config.yaml
num_attention_heads: 2
vocab_size: 699
norm_place: "pre"
norm_eps: 1e-05
tie_word_embeddings: true
init: "normal"
init_std_qkv: 0.0625
init_std_o: 0.0
init_std_up: 0.0625
learning_rate: 0.00381
beta1: 0.95
warmup_steps: 200
schedule: "cos"
Each number is 200 + 30 x the weight over its row's rms, rounded and kept within 0 to 999. Layers, rows and columns count from 0. The size before them is the row's rms in percent of the matrix's.

# layer 4 MLP gate, 128x64, rms 0.122, rows 109-127, columns 0-63
110,223,154,210,184,148,214,200,216,144,224,225,246,224,227,266,210,191,213,189,216,190,108,173,206,173,240,180,232,223,204,214,194,234,184,139,197,232,194,156,207,198,215,182,204,228,216,158,152,201,207,226,198,227,167,166,175,226,208,193,230,177,136,207,218
088,227,163,162,183,171,136,209,264,203,217,198,202,165,223,228,192,216,213,229,159,250,231,227,255,185,237,188,230,163,213,196,203,200,225,238,194,159,197,156,147,168,193,179,194,210,195,157,256,237,205,228,171,161,232,232,213,193,246,219,224,194,175,218,237
086,217,202,196,232,245,150,198,150,202,210,242,227,206,224,208,235,312,242,168,228,190,248,151,181,164,214,209,224,152,189,202,197,196,153,230,211,159,228,196,177,169,212,170,213,179,218,193,239,193,204,195,241,204,193,192,216,201,197,195,138,205,188,235,227
109,171,212,234,195,127,178,193,173,232,181,178,182,218,187,233,159,204,180,182,204,222,176,267,175,206,191,175,216,172,171,172,176,192,175,228,197,133,199,227,202,171,189,197,220,176,242,206,199,265,180,273,168,173,181,198,155,183,202,210,148,161,205,211,257
106,208,171,230,201,205,224,192,232,250,211,181,185,198,227,220,194,218,193,187,174,223,191,202,140,144,194,191,178,263,171,189,230,157,233,199,192,209,228,151,189,220,199,144,153,164,140,210,174,210,148,160,215,189,240,224,187,184,244,176,197,250,218,134,197
084,211,245,223,251,198,225,240,226,223,260,205,190,180,225,135,167,196,207,174,201,214,235,200,180,177,198,234,209,197,167,200,164,198,161,273,240,241,228,185,165,223,218,266,214,224,183,187,183,189,212,224,231,187,180,201,161,233,233,163,158,215,194,178,145
094,154,182,153,219,194,213,215,211,242,141,250,199,225,155,204,250,189,157,199,209,169,211,217,233,171,213,225,156,226,189,187,195,219,231,209,227,161,227,204,176,200,210,131,203,221,164,266,216,167,197,218,184,212,128,233,203,189,177,149,241,183,202,186,186
102,139,198,182,191,197,205,256,221,234,196,241,140,201,217,235,263,230,208,188,177,186,230,202,203,216,204,147,188,226,224,133,219,152,250,247,166,193,206,156,222,223,179,227,191,175,185,224,152,175,223,203,181,201,199,211,180,190,207,133,210,198,178,238,226
106,219,194,228,179,137,219,178,176,197,217,238,224,218,224,167,170,211,183,220,237,152,203,262,201,194,128,200,190,196,182,194,145,243,176,228,240,229,154,196,161,207,224,220,201,222,232,176,186,193,131,202,194,185,217,206,182,185,198,147,174,130,232,199,187
085,231,220,187,173,201,185,256,177,219,179,255,175,196,185,208,199,245,201,174,154,194,241,134,192,217,212,110,211,229,238,242,241,218,209,200,182,159,249,187,231,202,210,197,207,194,196,256,204,247,169,147,171,234,222,196,211,218,183,211,175,202,188,214,243
115,214,225,210,201,201,137,198,221,200,150,221,157,206,190,241,194,165,251,201,141,213,173,165,220,199,160,185,193,222,221,191,187,183,161,167,233,240,194,156,154,224,147,217,203,215,149,187,189,217,209,234,191,119,177,233,183,175,210,216,177,209,249,192,247
084,271,217,191,164,149,151,226,207,216,196,176,220,255,231,175,175,195,147,207,196,155,209,194,217,163,221,235,169,183,205,238,187,177,162,206,148,198,151,178,198,260,200,173,160,229,207,148,228,191,176,217,204,241,211,204,159,162,202,209,208,162,222,234,178
094,192,156,182,178,244,179,204,199,208,184,201,235,184,196,208,214,219,239,182,184,185,202,204,263,253,171,236,222,218,219,124,201,217,243,177,200,207,135,145,186,210,209,226,192,185,156,202,227,192,115,197,164,173,206,225,205,199,232,233,219,272,198,188,195
127,215,220,228,209,165,217,177,171,160,135,203,252,168,192,182,225,212,182,213,205,228,138,190,212,233,123,159,165,197,195,148,174,231,208,207,215,190,178,192,194,193,210,225,212,190,233,246,149,193,225,255,263,199,179,184,200,209,167,187,188,232,152,215,161
070,184,194,175,209,229,167,226,172,244,187,200,186,254,228,191,168,184,200,168,145,212,129,247,142,145,183,184,195,169,154,244,132,234,209,181,185,216,227,216,183,227,175,215,229,165,215,189,227,143,184,231,215,204,187,166,220,188,198,172,179,169,196,178,177
116,218,175,219,199,208,174,199,249,181,204,191,200,164,180,210,200,207,133,185,191,181,208,170,221,207,192,179,224,210,268,222,216,179,204,235,161,217,199,168,143,189,194,214,157,187,165,197,190,143,213,247,223,139,266,232,203,205,175,202,170,160,170,163,127
123,206,186,234,127,235,201,169,232,234,213,214,160,198,172,256,169,178,213,221,174,195,220,184,196,142,216,216,182,197,238,189,203,219,179,216,229,220,198,234,224,155,106,197,209,210,204,232,163,218,147,161,193,172,223,182,174,185,194,222,155,136,197,207,196
117,178,215,276,222,220,196,300,186,193,177,210,236,165,178,218,179,252,196,219,192,195,185,196,182,212,238,195,190,200,225,217,252,227,209,249,164,200,169,243,248,166,194,176,216,183,223,193,207,261,189,180,162,146,214,212,219,161,168,168,207,169,207,197,197
085,274,164,245,195,244,207,180,184,159,169,200,205,179,174,264,177,221,140,176,205,217,269,227,200,124,179,208,188,190,190,191,215,212,182,194,194,170,234,184,205,198,236,195,194,211,227,231,199,155,228,254,206,172,192,215,141,222,203,233,217,181,235,193,178